config = dict(
    num_hidden_layers=11,
    num_key_value_heads=2,
    positions='rope',
    qk_norm=False,
    attn_scale=0.177,
    init_std_qkv=0.0235,
    init_std_o=0.00501,
    lr_mult_down=1.5,
    lr_head=0.0102,
    final_lr_fraction=0.0,
    max_seq_len=128,
    doc_mask=False,
    max_steps=3330,
)
Each number is 50 + 12 x the weight over its row's rms, rounded and kept within 0 to 99. Layers, rows and columns count from 0. The size before them is the row's rms in percent of the matrix's.

# up: layer 4 MLP up, 256x64, rms 0.168, rows 72-124, columns 0-63
# down: layer 4 MLP down (transposed), 256x64, rms 0.116, rows 72-123, columns 0-63
up72 109:57 54 54 27 52 56 55 59 46 58 50 67 51 39 34 63 45 40 50 58 61 27 39 65 44 19 55 40 35 54 60 42 56 69 55 27 64 45 45 69 51 58 71 48 30 60 55 40 54 36 29 43 69 63 44 52 38 62 64 47 60 45 66 54
down72 082:53 60 66 34 47 49 38 48 45 31 57 75 35 48 55 52 51 33 36 35 36 60 63 40 56 59 58 70 47 62 68 54 53 29 17 51 63 63 82 48 46 42 54 41 44 42 57 44 61 45 44 71 59 36 41 56 55 42 53 51 62 51 49 35
up73 114:34 31 36 47 67 55 54 76 46 46 42 46 96 48 47 51 57 41 45 52 55 39 40 48 55 53 69 56 47 49 54 58 40 53 41 35 71 47 56 34 48 40 54 35 69 69 37 40 43 40 50 57 70 37 38 40 49 44 67 51 43 39 61 61
down73 085:49 51 46 58 51 56 49 46 49 44 46 45 35 37 52 54 44 56 41 33 30 57 69 54 35 37 41 56 32 42 58 38 75 26 71 44 44 53 62 48 42 67 49 71 59 51 52 72 42 44 47 29 61 50 36 33 66 56 75 62 52 51 71 35
up74 103:43 35 42 40 28 58 64 29 46 45 59 55 55 53 56 64 61 43 73 46 55 49 40 65 41 71 57 51 46 71 71 53 35 60 33 47 38 20 46 32 52 69 61 47 34 47 40 58 34 49 50 55 50 30 58 68 61 59 56 56 58 44 44 64
down74 109:35 35 73 60 35 31 52 67 59 54 51 56 35 58 49 58 64 61 31 64 49 36 58 56 46 49 58 65 58 38 26 37 52 57 46 65 43 66 47 46 19 47 64 44 67 70 50 45 63 52 36 52 47 52 45 54 41 27 37 61 64 56 51 35
up75 102:48 34 63 67 44 43 29 72 38 50 36 67 43 48 57 52 43 61 69 50 47 26 65 51 36 24 73 66 48 36 50 42 29 38 43 46 57 71 58 49 47 52 51 59 33 52 47 41 46 53 54 65 61 63 51 50 52 53 39 54 26 59 68 58
down75 090:55 56 54 40 55 51 49 38 44 51 64 61 35 61 67 63 53 50 36 62 72 76 38 45 21 32 39 59 67 44 35 60 36 38 59 65 50 38 56 39 48 40 52 54 53 59 49 32 56 39 56 50 72 70 47 48 47 52 23 72 43 42 50 43
up76 097:52 45 47 61 23 40 47 50 54 51 32 61 59 54 41 44 77 39 62 35 51 31 35 35 56 57 52 48 41 59 25 56 53 38 63 43 66 50 42 48 46 31 59 35 64 63 63 62 62 63 49 65 85 49 50 47 43 59 58 33 42 46 41 61
down76 103:23 59 48 56 45 55 19 62 46 72 53 38 63 36 58 35 60 38 58 38 45 62 46 65 51 33 47 47 50 58 65 69 44 36 45 38 54 56 41 41 52 56 46 51 41 65 68 45 37 54 51 58 68 55 44 64 72 46 57 25 56 24 43 53
up77 102:66 32 44 43 46 34 48 58 60 55 58 47 39 54 34 42 51 57 55 29 36 67 61 39 27 52 32 61 55 57 45 49 42 46 66 44 49 45 51 30 58 66 56 72 46 51 51 69 68 55 66 50 57 17 64 52 46 62 32 43 41 74 55 53
down77 090:57 60 62 39 28 34 43 58 59 43 53 38 33 48 52 46 55 49 57 44 51 79 57 25 28 57 55 76 76 51 50 44 46 19 44 41 53 47 65 39 37 65 31 58 33 49 49 53 54 58 45 53 54 43 58 64 61 57 39 32 51 55 61 48
up78 091:58 42 33 36 40 64 58 63 69 63 41 63 52 48 51 48 69 57 59 54 71 67 57 60 41 44 44 35 64 45 38 36 37 71 51 36 52 43 48 45 35 77 41 66 57 41 44 63 68 36 49 29 34 56 41 50 40 51 61 67 36 52 37 36
down78 107:45 65 54 45 56 56 55 72 43 45 49 55 48 49 62 47 32 52 29 70 28 59 26 54 45 42 43 55 41 69 45 68 66 38 42 40 50 45 54 48 62 47 54 47 33 74 84 34 39 58 55 56 57 63 44 49 57 58 36 44 52 34 28 38
up79 110:72 56 71 43 62 29 35 60 46 41 51 60 50 46 61 59 63 51 47 31 52 71 24 33 52 54 48 56 52 35 49 50 41 45 56 34 67 45 49 35 40 51 81 27 45 50 41 71 66 41 48 55 55 45 64 27 41 54 45 46 47 67 49 53
down79 097:54 18 69 33 44 36 69 44 50 57 42 43 59 69 42 35 49 54 45 47 58 62 42 65 66 47 63 60 53 47 51 45 34 31 52 60 27 52 68 49 37 55 73 59 52 37 24 44 43 41 38 73 50 45 61 51 44 40 61 59 39 55 54 62
up80 114:45 48 59 35 41 52 41 39 41 29 53 68 51 57 44 43 36 45 65 36 42 60 51 64 45 49 43 54 59 51 49 55 71 30 54 30 65 53 45 63 34 37 61 33 73 38 55 39 71 58 70 50 56 31 62 61 69 33 42 58 60 35 42 70
down80 121:53 46 54 41 60 52 48 57 40 35 52 67 64 46 63 79 22 33 71 63 54 44 67 38 49 55 62 59 45 65 49 39 57 42 63 56 58 42 39 44 39 48 76 43 40 37 43 55 34 37 66 47 54 29 44 53 28 72 46 36 45 45 55 55
up81 094:59 48 72 73 56 52 44 49 66 54 49 62 51 46 64 32 63 48 57 63 50 35 48 37 23 86 53 52 40 60 38 38 50 37 53 43 64 32 42 41 66 41 67 55 38 56 53 51 41 42 60 44 41 78 52 62 53 39 51 38 36 53 34 44
down81 094:45 45 58 45 66 53 54 57 53 41 71 48 47 18 52 49 64 63 40 45 47 49 42 57 51 52 47 40 42 49 49 69 57 24 66 52 80 62 42 35 76 47 66 34 56 43 65 39 67 47 51 66 67 51 51 46 43 52 30 47 51 27 40 39
up82 105:28 43 54 49 53 41 59 59 54 68 45 59 67 41 50 30 24 42 48 36 60 62 39 61 43 42 48 77 57 34 69 57 51 56 66 39 47 35 41 49 44 72 60 50 54 45 45 65 62 37 35 36 36 57 59 39 77 42 63 35 52 49 40 59
down82 098:64 43 47 63 69 45 45 47 17 59 62 36 42 67 45 57 62 19 52 50 45 28 65 35 70 43 64 38 37 68 52 49 53 40 37 56 43 65 34 44 56 49 43 64 39 46 64 54 50 58 58 41 47 48 63 53 48 55 33 61 40 74 54 54
up83 109:53 36 51 49 48 35 45 64 45 71 37 42 57 36 26 42 21 34 58 53 44 50 40 63 48 55 38 40 57 55 57 45 40 33 62 40 67 72 70 51 45 43 50 48 47 64 61 68 67 60 46 53 71 61 34 45 40 43 69 35 46 54 73 47
down83 080:49 52 61 57 49 58 35 49 48 39 51 67 56 39 37 37 82 52 55 53 32 47 32 42 45 29 44 40 61 50 41 58 65 36 43 66 50 60 59 24 60 54 84 39 52 33 60 53 68 46 59 63 48 59 57 33 48 53 41 53 48 70 33 45
up84 104:53 32 54 56 70 35 15 67 49 58 36 36 40 50 40 65 40 48 51 63 51 59 39 32 65 51 54 58 66 61 63 24 50 29 51 63 46 62 61 54 32 45 55 59 42 63 46 46 55 42 38 58 59 60 42 46 33 71 43 58 56 56 29 52
down84 101:60 38 50 34 34 61 73 61 68 38 43 49 75 50 48 48 54 46 48 46 62 42 50 66 46 34 39 35 32 52 35 47 44 70 31 35 57 46 48 43 51 50 85 53 34 41 48 62 33 48 45 48 49 61 55 45 65 73 53 66 48 57 36 63
up85 109:50 56 58 68 55 39 37 50 50 65 53 56 59 42 40 57 67 44 67 68 41 41 50 74 54 48 50 49 50 48 65 43 41 55 57 39 61 59 31 67 52 49 64 50 64 26 51 21 37 60 47 44 49 64 18 30 33 64 59 33 39 51 55 46
down85 063:52 50 69 41 78 45 47 74 43 58 40 38 35 57 58 58 30 60 35 30 56 46 52 35 32 51 53 42 51 39 43 23 61 36 53 51 52 42 49 52 69 64 53 46 60 77 56 52 45 54 70 69 65 28 56 59 56 54 41 47 58 49 37 41
up86 111:40 52 41 46 52 58 55 51 62 35 44 58 55 56 45 38 44 43 64 47 69 31 49 66 42 58 60 43 37 60 78 45 36 38 38 56 62 42 76 75 42 64 35 45 34 48 65 40 40 66 25 41 61 46 27 52 52 42 65 64 49 64 53 53
down86 092:41 32 53 56 45 59 46 52 46 58 61 49 54 46 32 51 74 56 69 29 26 41 57 51 57 70 61 74 38 40 63 54 39 48 51 55 44 38 62 55 53 35 46 60 63 42 55 51 49 31 61 29 47 56 25 45 46 29 62 60 44 42 62 78
up87 098:38 53 69 63 81 32 55 56 50 51 25 51 48 36 35 46 70 38 46 56 60 36 56 40 59 33 43 57 69 46 44 57 58 42 45 50 45 47 77 45 51 45 64 57 48 68 50 22 52 23 50 61 55 46 49 41 42 41 48 74 50 44 46 47
down87 110:41 31 56 48 40 60 39 38 51 41 73 44 35 41 56 60 67 47 31 57 31 64 43 61 48 62 53 39 55 45 56 52 39 39 38 72 67 38 48 67 61 57 45 56 38 30 60 46 53 65 61 72 33 52 54 64 56 38 65 38 64 46 41 22
up88 100:59 27 22 49 28 39 61 59 48 46 29 69 54 37 48 65 46 68 41 57 72 42 32 46 53 55 44 51 33 44 44 51 34 40 54 50 49 53 61 39 40 46 50 49 51 35 52 51 64 55 50 46 55 57 82 64 72 62 39 63 64 53 37 43
down88 107:42 65 60 55 66 58 54 66 46 60 49 59 37 58 50 47 59 47 25 54 64 60 56 55 48 45 35 45 34 40 53 53 50 48 34 79 27 54 23 52 50 43 57 35 37 66 68 51 60 39 53 39 64 36 39 53 62 52 32 60 68 25 63 57
up89 098:58 54 53 39 66 38 36 32 44 56 65 56 64 55 42 23 42 42 61 67 65 40 56 47 51 68 58 41 62 50 67 35 64 20 45 68 66 42 52 46 30 47 57 48 53 55 32 39 56 54 25 56 46 36 51 60 60 48 46 47 43 75 56 59
down89 116:55 68 49 22 44 49 73 47 61 51 39 63 45 55 63 60 66 55 16 49 46 68 44 46 74 54 54 61 59 38 54 61 40 55 38 47 37 37 50 34 44 32 67 64 45 43 52 60 59 43 51 58 36 38 47 26 44 47 57 57 51 64 32 61
up90 110:31 55 73 53 54 50 30 64 50 54 76 53 56 49 28 39 58 48 53 56 46 62 25 60 46 33 51 48 29 41 59 40 40 36 51 52 44 60 48 51 33 55 56 33 51 41 33 60 51 69 44 38 82 37 38 43 51 55 58 70 64 46 60 47
down90 079:28 56 47 49 49 60 37 44 73 45 35 40 67 47 25 68 42 60 49 34 50 55 38 45 37 67 61 54 51 39 44 42 41 34 48 53 40 46 70 32 53 59 55 25 67 74 56 71 43 52 40 37 53 35 42 60 52 57 65 53 66 52 61 37
up91 092:44 43 56 69 58 32 57 34 54 42 60 57 31 48 26 50 68 46 58 56 49 28 27 65 42 65 40 34 52 40 31 59 53 62 57 57 52 42 53 68 55 62 50 71 38 29 52 67 47 59 51 57 51 40 41 64 46 56 47 56 39 70 22 57
down91 098:43 72 38 56 39 34 67 52 49 40 44 45 64 67 57 46 21 27 62 44 38 55 53 44 52 51 41 69 34 64 56 27 59 51 50 34 62 34 35 40 42 36 47 47 63 60 49 50 62 32 56 61 63 76 62 37 56 46 54 60 55 53 69 52
up92 104:42 50 46 28 43 29 62 76 47 52 47 52 51 63 59 49 57 56 54 45 51 41 38 53 68 56 41 72 41 55 55 56 51 44 68 66 46 54 49 42 57 66 87 71 49 40 52 20 40 51 53 47 27 35 59 49 32 47 41 43 38 47 35 50
down92 122:69 52 56 47 49 60 55 55 51 64 59 48 47 32 48 58 48 57 47 77 56 59 35 41 50 67 52 32 59 57 52 42 48 37 33 72 49 35 68 61 31 30 32 48 41 55 37 26 69 50 45 46 34 51 50 47 38 41 69 49 80 42 49 62
up93 109:49 49 69 38 48 44 30 60 62 40 72 58 61 57 27 40 31 52 47 46 68 65 55 71 57 31 62 66 48 42 44 49 22 36 47 51 44 78 59 74 44 53 58 29 50 34 48 49 52 39 43 55 59 60 48 41 35 54 38 54 59 50 44 49
down93 077:43 56 47 25 59 43 52 27 59 55 36 38 43 62 50 75 36 58 55 55 42 56 65 56 49 34 44 45 38 52 61 60 58 38 80 50 42 43 51 39 35 49 70 69 54 40 34 68 66 56 33 50 63 52 34 60 54 61 49 53 40 37 29 36
up94 082:34 35 57 52 33 39 44 67 61 55 51 42 71 59 64 61 45 42 37 59 53 61 50 69 41 29 65 39 60 50 41 45 41 35 61 53 59 65 44 19 67 51 72 39 50 61 52 60 39 55 36 62 44 39 50 41 45 36 50 74 38 50 70 44
down94 114:73 60 40 78 54 44 50 52 47 42 57 53 32 68 53 57 51 52 38 28 52 45 53 61 49 49 46 50 52 46 59 52 59 77 28 36 35 39 44 63 46 39 31 60 45 36 56 53 42 46 72 23 58 56 37 62 71 67 49 34 46 46 39 61
up95 108:60 36 59 48 31 58 49 45 40 34 54 39 61 57 62 42 42 40 54 60 64 45 52 37 32 56 64 66 67 54 70 43 33 67 55 39 62 28 68 43 68 63 47 44 39 47 52 53 51 20 56 71 43 58 62 45 48 45 68 53 34 29 48 38
down95 084:57 71 33 36 47 41 55 46 66 54 48 52 60 33 57 36 41 46 57 74 39 68 69 41 11 39 59 65 55 44 30 54 34 59 40 45 57 64 44 45 63 46 49 59 56 50 30 47 44 42 29 41 40 49 54 62 51 54 61 55 67 66 49 58
up96 087:64 37 71 44 39 82 47 59 65 51 48 61 35 55 47 63 52 42 53 45 60 51 59 74 48 40 30 27 54 61 45 32 26 47 67 44 54 47 45 68 39 54 60 69 38 55 41 62 52 43 39 61 58 40 41 56 52 57 25 33 46 47 60 47
down96 106:46 83 40 57 47 41 61 54 47 65 53 33 36 58 25 34 56 59 47 44 34 31 60 49 32 70 37 66 68 56 41 57 56 34 62 44 63 38 52 36 57 43 48 63 56 36 49 45 80 56 49 36 41 51 57 40 57 34 48 43 49 52 65 58
up97 084:46 47 57 67 41 52 72 49 53 48 45 60 67 54 52 52 36 47 44 74 50 79 43 26 58 56 58 55 59 57 54 49 27 23 37 47 54 39 41 48 52 53 54 41 48 37 49 41 44 62 41 58 56 62 29 53 40 44 25 84 42 55 35 54
down97 093:26 67 37 57 49 49 50 59 42 27 16 42 50 25 57 52 58 56 58 31 29 55 74 49 47 42 47 55 75 55 56 50 60 54 57 53 39 53 59 34 60 60 31 47 47 60 43 75 54 47 44 65 54 46 43 48 39 55 48 40 61 66 63 58
up98 111:54 56 62 44 49 78 30 43 25 78 59 57 53 36 46 51 41 53 49 40 24 50 59 51 66 34 58 56 41 54 59 43 34 59 47 27 58 35 60 50 32 38 52 64 68 59 38 74 48 55 43 56 48 44 48 47 55 39 66 65 62 38 47 56
down98 081:78 53 33 42 72 57 47 51 42 71 51 49 39 30 52 45 56 48 73 31 60 51 64 61 56 48 43 61 35 46 29 57 37 71 44 47 58 68 44 52 32 62 32 56 45 44 42 58 69 46 54 40 42 56 47 62 48 67 37 50 39 31 34 60
up99 109:39 30 39 49 69 62 29 80 57 56 54 26 35 30 46 63 61 24 45 38 47 53 52 54 52 59 50 45 54 34 40 68 59 52 40 47 48 51 54 56 67 51 55 42 68 46 67 41 37 54 69 38 60 46 56 67 53 63 54 45 32 32 55 53
down99 095:51 66 54 54 58 55 64 32 37 24 34 48 71 54 55 57 49 59 27 53 49 33 48 55 59 61 59 46 34 62 51 43 66 48 48 22 63 22 39 43 39 38 54 60 61 57 63 50 29 56 54 47 50 39 41 59 51 78 56 37 40 53 47 68
up100 096:73 35 65 75 42 42 35 31 47 49 61 52 64 24 45 44 47 54 52 50 51 74 53 64 50 61 42 59 57 40 72 59 33 56 33 67 49 41 53 42 49 33 56 59 31 56 62 53 47 65 53 47 54 46 60 39 51 29 38 56 38 63 28 45
down100 112:55 61 64 83 58 59 43 50 55 45 47 60 29 44 60 39 40 44 70 68 27 37 67 40 56 62 71 45 49 48 72 56 72 44 48 56 53 45 37 61 52 41 56 40 36 30 55 40 60 60 52 35 44 29 55 51 42 44 26 47 61 52 49 40
up101 096:58 37 32 57 47 36 43 59 33 58 45 48 41 27 71 52 40 57 49 50 82 65 40 57 45 47 35 45 62 44 43 60 30 40 44 40 60 41 59 71 56 68 37 59 54 52 41 74 35 64 38 57 54 50 49 35 45 38 41 51 48 73 60 70
down101 098:63 49 53 40 54 52 58 45 33 59 65 74 54 43 72 64 55 40 44 49 49 39 58 32 52 33 29 52 46 62 34 41 39 65 48 46 60 35 44 33 51 47 55 52 68 49 52 64 66 32 85 23 47 47 54 42 52 48 52 41 64 31 62 44
up102 091:51 35 58 57 45 53 49 37 47 44 61 58 48 66 43 79 66 32 55 50 50 49 68 62 58 51 60 52 39 53 40 31 47 46 40 47 23 44 66 46 38 55 66 63 46 67 59 65 28 52 54 45 70 31 60 47 64 38 28 48 39 26 59 42
down102 096:64 62 55 53 49 50 35 52 48 72 59 56 34 48 47 57 52 47 53 53 49 35 49 58 57 55 68 49 67 33 82 45 68 40 54 51 38 48 35 60 50 67 43 41 57 48 61 26 80 58 42 50 41 34 42 54 17 45 43 44 65 50 30 43
up103 093:54 46 26 32 56 56 32 38 39 73 46 78 70 43 53 52 44 58 51 55 49 47 56 51 34 60 56 49 56 84 52 43 31 32 60 39 63 44 58 28 36 64 68 61 45 39 45 47 59 47 59 44 66 41 57 41 34 54 41 57 44 48 32 53
down103 015:66 32 38 34 42 49 59 52 45 68 40 44 55 32 48 59 51 44 65 65 68 66 52 49 22 69 70 69 53 53 48 33 43 40 45 29 46 38 50 48 53 33 79 55 46 53 49 54 56 43 54 48 48 46 65 47 41 33 68 48 38 73 37 42
up104 005:60 23 55 57 45 33 41 41 26 39 44 46 43 33 67 33 45 62 62 52 56 58 25 25 48 66 51 53 44 55 63 44 51 61 48 32 38 34 35 28 61 59 39 41 59 34 39 46 52 32 37 60 38 48 55 50 54 55 45 31 35 51 46 44
down104 001:56 66 56 59 62 66 70 59 70 66 62 66 61 54 49 61 62 64 49 64 54 55 70 68 50 61 64 64 66 54 62 54 58 62 65 68 67 64 66 55 55 63 57 63 66 65 58 57 73 59 61 60 58 52 52 59 50 54 65 66 50 57 52 67
up105 099:47 48 54 48 42 60 32 63 56 77 42 34 56 42 49 61 44 57 46 48 75 58 57 53 64 46 41 54 39 29 69 43 36 61 42 26 33 62 25 72 31 56 56 47 62 28 42 40 71 53 48 40 61 57 33 42 56 60 60 51 60 48 51 49
down105 075:51 72 55 53 60 53 57 52 61 50 53 48 48 42 62 54 36 52 51 69 29 47 33 67 46 72 49 62 68 52 38 51 54 38 55 32 57 29 50 49 37 53 58 40 57 69 42 42 39 44 21 60 45 27 50 28 63 26 56 64 62 54 39 65
up106 103:42 46 38 35 42 78 42 48 43 57 31 56 48 38 42 48 54 62 52 25 35 59 42 48 26 31 31 59 58 56 56 64 46 63 47 77 51 54 50 54 54 79 50 40 55 41 56 47 43 59 43 30 55 45 63 64 70 66 54 61 47 57 31 46
down106 126:49 69 55 57 73 38 43 75 52 62 52 82 35 34 59 59 61 47 39 57 39 55 42 37 69 48 36 48 48 43 38 84 47 53 56 40 36 35 41 51 39 58 48 45 44 51 52 56 37 63 53 50 32 51 62 40 61 36 38 32 61 42 64 42
up107 116:56 38 57 52 54 55 49 54 67 49 36 53 59 47 43 31 63 62 47 14 38 43 55 63 45 43 47 56 66 33 48 66 29 49 50 44 63 43 45 67 37 71 52 28 57 24 64 46 80 64 46 62 52 29 56 48 46 55 56 51 56 54 58 45
down107 104:35 44 63 70 57 47 36 42 56 44 77 47 55 41 57 60 56 30 57 47 67 21 53 51 49 53 42 36 64 34 31 44 48 43 44 63 52 43 58 59 40 54 59 61 42 47 60 26 75 35 59 72 41 42 65 46 52 46 57 45 57 67 51 28
up108 094:50 43 57 39 60 43 59 48 34 74 61 52 74 28 44 55 48 49 38 36 60 40 50 45 36 38 68 50 49 50 52 53 63 46 40 49 50 40 67 29 64 74 38 54 64 38 46 20 36 61 30 50 50 35 69 47 65 56 57 54 71 49 55 55
down108 103:59 76 51 45 63 59 59 60 80 43 63 55 41 68 44 62 63 59 39 46 36 36 42 45 51 47 42 58 62 47 21 41 59 64 40 55 42 37 53 45 41 54 23 72 61 45 66 37 44 45 59 46 64 59 49 44 39 59 41 49 32 39 52 30
up109 107:47 34 33 39 72 59 48 40 44 59 48 67 50 50 30 60 55 47 71 44 51 23 46 57 64 32 60 45 53 58 37 62 43 68 44 45 34 37 53 48 49 39 45 70 41 65 62 31 79 71 68 45 49 50 44 68 37 56 46 62 52 50 42 47
down109 113:58 67 42 59 43 54 55 78 39 48 41 43 45 48 61 47 56 55 62 46 53 55 61 52 47 48 50 49 26 49 38 44 55 54 38 54 39 44 59 34 57 59 52 43 66 43 24 54 41 47 82 59 40 61 66 25 68 47 35 38 30 45 67 75
up110 097:32 38 56 67 35 51 46 57 62 52 36 24 54 61 35 40 68 62 52 56 45 69 36 57 51 69 74 49 57 63 55 43 50 41 47 44 59 51 62 52 57 55 47 46 43 68 55 49 44 52 24 46 59 47 52 56 32 14 54 32 45 52 39 69
down110 104:48 49 35 60 45 43 40 75 64 55 85 50 31 39 61 35 71 52 41 36 46 48 33 49 49 31 63 65 64 61 70 36 57 48 26 59 45 48 38 64 52 49 56 38 52 43 44 52 52 28 68 53 40 49 59 62 57 58 36 41 41 56 44 55
up111 097:49 41 55 57 55 67 17 62 68 58 46 46 52 46 35 35 48 48 56 43 53 49 67 79 46 38 50 48 62 37 37 37 64 42 41 41 42 50 41 45 52 32 63 55 41 53 53 62 78 52 46 44 56 62 35 83 36 63 55 68 54 50 41 42
down111 119:59 63 44 27 62 64 68 49 46 42 52 43 50 32 39 59 70 52 67 57 54 57 36 31 29 49 52 60 64 68 54 34 39 61 54 51 50 31 60 44 46 56 45 37 61 44 52 39 40 52 58 26 55 22 65 30 68 47 61 50 66 41 51 60
up112 095:40 49 37 54 50 46 47 35 53 36 62 41 61 62 49 68 59 35 34 38 67 51 53 37 39 52 42 57 70 54 42 41 65 45 75 56 58 60 58 57 29 42 64 45 51 48 63 42 52 42 33 49 53 36 50 70 44 40 29 57 29 51 43 89
down112 102:57 58 42 60 59 42 70 69 50 60 61 50 57 63 43 46 50 46 32 65 61 61 44 39 30 45 48 45 33 52 43 35 29 34 48 58 49 48 59 76 35 52 65 38 59 51 44 32 42 61 53 53 56 68 45 38 40 33 54 46 74 47 63 18
up113 112:60 59 58 62 61 52 33 52 27 72 30 32 42 52 47 68 40 43 49 48 59 59 53 54 54 46 52 36 57 64 49 47 41 83 58 35 62 33 34 61 50 26 59 32 63 50 37 52 64 36 47 28 57 64 48 42 55 66 44 57 41 62 52 53
down113 081:59 40 57 56 57 49 82 44 53 51 42 52 41 47 43 66 47 39 58 57 51 45 41 53 47 30 58 64 40 47 27 65 48 50 39 54 48 61 76 58 39 65 22 47 60 75 43 48 46 28 70 36 33 61 56 50 65 40 38 46 50 30 52 59
up114 106:34 36 34 51 42 57 40 42 56 35 54 44 54 39 55 44 56 32 75 56 57 53 31 64 48 70 57 59 68 57 74 24 46 49 55 33 63 37 47 52 63 40 54 34 77 47 55 45 30 51 25 57 54 46 55 57 57 50 71 51 59 52 52 37
down114 062:42 36 55 51 46 32 29 52 61 26 59 53 46 54 40 33 49 53 39 77 51 65 48 63 46 59 61 49 64 40 41 65 51 56 32 45 51 34 67 55 57 34 55 49 56 60 28 39 29 73 58 42 56 49 55 54 53 61 53 73 58 63 29 66
up115 112:49 55 69 67 42 57 53 67 29 45 46 28 45 46 52 45 50 49 62 49 70 38 68 32 50 65 36 54 42 51 50 54 50 57 50 34 61 54 47 53 42 58 46 33 41 41 73 35 79 58 52 49 37 43 24 46 53 55 47 85 52 44 31 48
down115 130:80 51 49 51 57 56 57 65 56 58 55 46 48 46 23 33 59 69 46 46 56 36 46 44 48 41 50 39 40 34 57 43 66 49 50 43 69 64 55 31 76 35 44 70 76 41 58 52 41 63 57 50 46 39 40 61 21 47 58 51 42 36 44 45
up116 089:48 29 57 56 50 42 74 45 59 35 43 54 72 42 56 39 46 47 64 53 53 59 60 45 55 50 42 56 42 41 49 83 48 46 40 48 46 51 42 53 58 72 70 59 16 24 71 57 35 45 42 52 52 37 66 49 57 35 57 59 33 43 53 59
down116 087:41 53 30 23 67 56 43 52 34 57 42 50 38 45 54 64 51 52 43 76 32 43 54 61 62 66 52 23 61 51 46 47 60 60 50 36 51 48 43 38 47 49 19 36 65 67 45 64 33 56 66 47 44 62 41 67 64 65 36 52 50 46 46 39
up117 110:39 51 41 53 32 43 39 57 70 49 32 45 51 59 42 62 49 72 50 34 65 51 23 45 64 54 39 59 47 56 46 57 29 49 50 58 58 48 37 40 45 63 69 49 55 39 54 45 65 72 56 46 62 43 64 29 48 60 83 55 34 38 37 35
down117 070:53 59 69 46 64 44 62 30 77 61 59 32 53 55 47 51 43 44 64 61 69 61 40 59 36 29 31 51 32 60 49 55 62 32 48 59 60 43 54 53 40 51 65 68 41 47 48 34 42 43 32 71 54 46 33 52 38 24 50 52 53 32 59 52
up118 086:62 47 37 67 55 39 52 65 65 38 37 56 66 52 44 57 49 51 43 39 58 65 39 53 44 36 65 43 45 50 49 58 53 47 54 41 49 50 45 59 56 37 59 40 47 60 67 65 21 39 29 30 77 55 38 38 53 53 39 80 33 41 73 41
down118 117:42 55 54 56 48 48 68 36 52 43 75 58 43 45 68 39 39 42 25 59 51 23 54 50 62 44 59 64 64 71 64 61 46 69 44 43 48 59 62 57 41 38 20 45 43 38 35 36 51 34 50 56 40 36 53 66 59 38 57 56 42 42 71 58
up119 097:39 35 58 56 52 71 62 50 39 41 68 65 57 38 54 47 48 57 53 48 43 53 47 56 41 35 75 39 45 65 37 25 37 48 66 56 67 41 35 51 34 61 58 44 08 64 64 52 46 50 50 57 52 41 58 48 54 50 65 51 27 64 50 45
down119 108:46 49 44 67 33 60 36 33 39 55 59 31 46 44 60 50 63 42 68 58 34 26 47 57 52 91 64 54 40 44 27 42 73 56 42 56 46 51 57 61 62 49 24 39 52 50 43 52 55 66 44 60 44 65 61 50 60 43 38 47 58 44 52 43
up120 108:70 46 56 44 37 64 54 48 45 51 61 54 44 29 37 74 31 27 55 41 50 40 45 55 59 54 74 56 57 72 65 23 40 43 58 45 57 48 56 41 58 50 61 52 26 60 46 56 36 54 69 35 57 43 62 56 32 46 48 42 43 43 46 76
down120 115:38 59 56 19 57 44 39 37 36 53 28 38 37 49 36 42 58 52 52 61 51 65 56 40 63 49 36 37 60 44 41 60 66 59 33 48 47 66 39 63 66 24 38 50 46 64 69 58 67 56 33 74 53 37 53 52 54 55 44 61 41 55 61 63
up121 096:38 41 57 38 60 48 46 53 26 46 60 45 52 51 74 42 38 65 86 58 42 50 67 67 69 63 54 55 21 54 46 46 59 45 48 41 52 44 49 81 50 54 43 62 44 46 51 55 40 56 50 37 53 34 47 37 55 32 33 57 55 54 29 45
down121 099:39 56 48 56 56 58 21 58 73 55 58 33 50 64 65 30 51 54 51 54 55 51 61 50 55 28 57 66 44 50 36 33 30 59 72 72 42 50 58 57 51 62 42 54 45 51 54 49 46 29 59 31 43 59 81 49 40 53 37 52 55 64 36 37
up122 106:65 31 69 38 48 60 33 49 46 32 51 46 35 67 75 61 48 53 79 36 55 55 48 23 52 62 46 46 62 20 42 54 37 58 61 35 56 57 32 66 48 66 43 55 52 52 60 58 45 52 44 46 56 41 61 39 56 60 43 56 35 40 35 48
down122 112:76 64 59 38 35 33 62 22 54 48 64 37 67 49 57 43 69 39 64 37 51 56 55 52 45 52 53 53 53 56 56 46 46 44 53 47 71 48 35 34 44 36 45 54 52 69 56 68 51 41 40 57 54 57 69 22 40 46 54 71 32 33 53 35
up123 003:44 59 40 44 60 54 67 39 89 18 54 52 56 45 28 59 52 55 43 52 56 38 45 45 35 48 40 56 61 64 52 39 45 46 54 70 55 28 69 36 58 48 64 56 48 66 42 50 45 63 32 47 66 32 67 37 45 51 55 48 55 63 59 58
down123 001:37 32 39 38 42 40 36 40 40 44 43 37 39 40 47 40 40 35 45 32 39 43 35 40 42 35 39 30 31 40 32 39 35 37 39 38 38 37 33 40 40 39 40 37 36 46 35 39 39 44 42 39 36 41 39 42 41 35 37 38 37 35 45 37
up124 117:37 31 63 44 45 37 72 39 35 52 42 48 58 49 45 71 42 46 53 62 51 61 48 67 43 49 57 47 38 34 65 67 51 43 41 57 65 61 62 57 41 58 45 54 22 59 32 59 29 71 43 58 35 44 36 64 42 43 48 83 47 61 52 51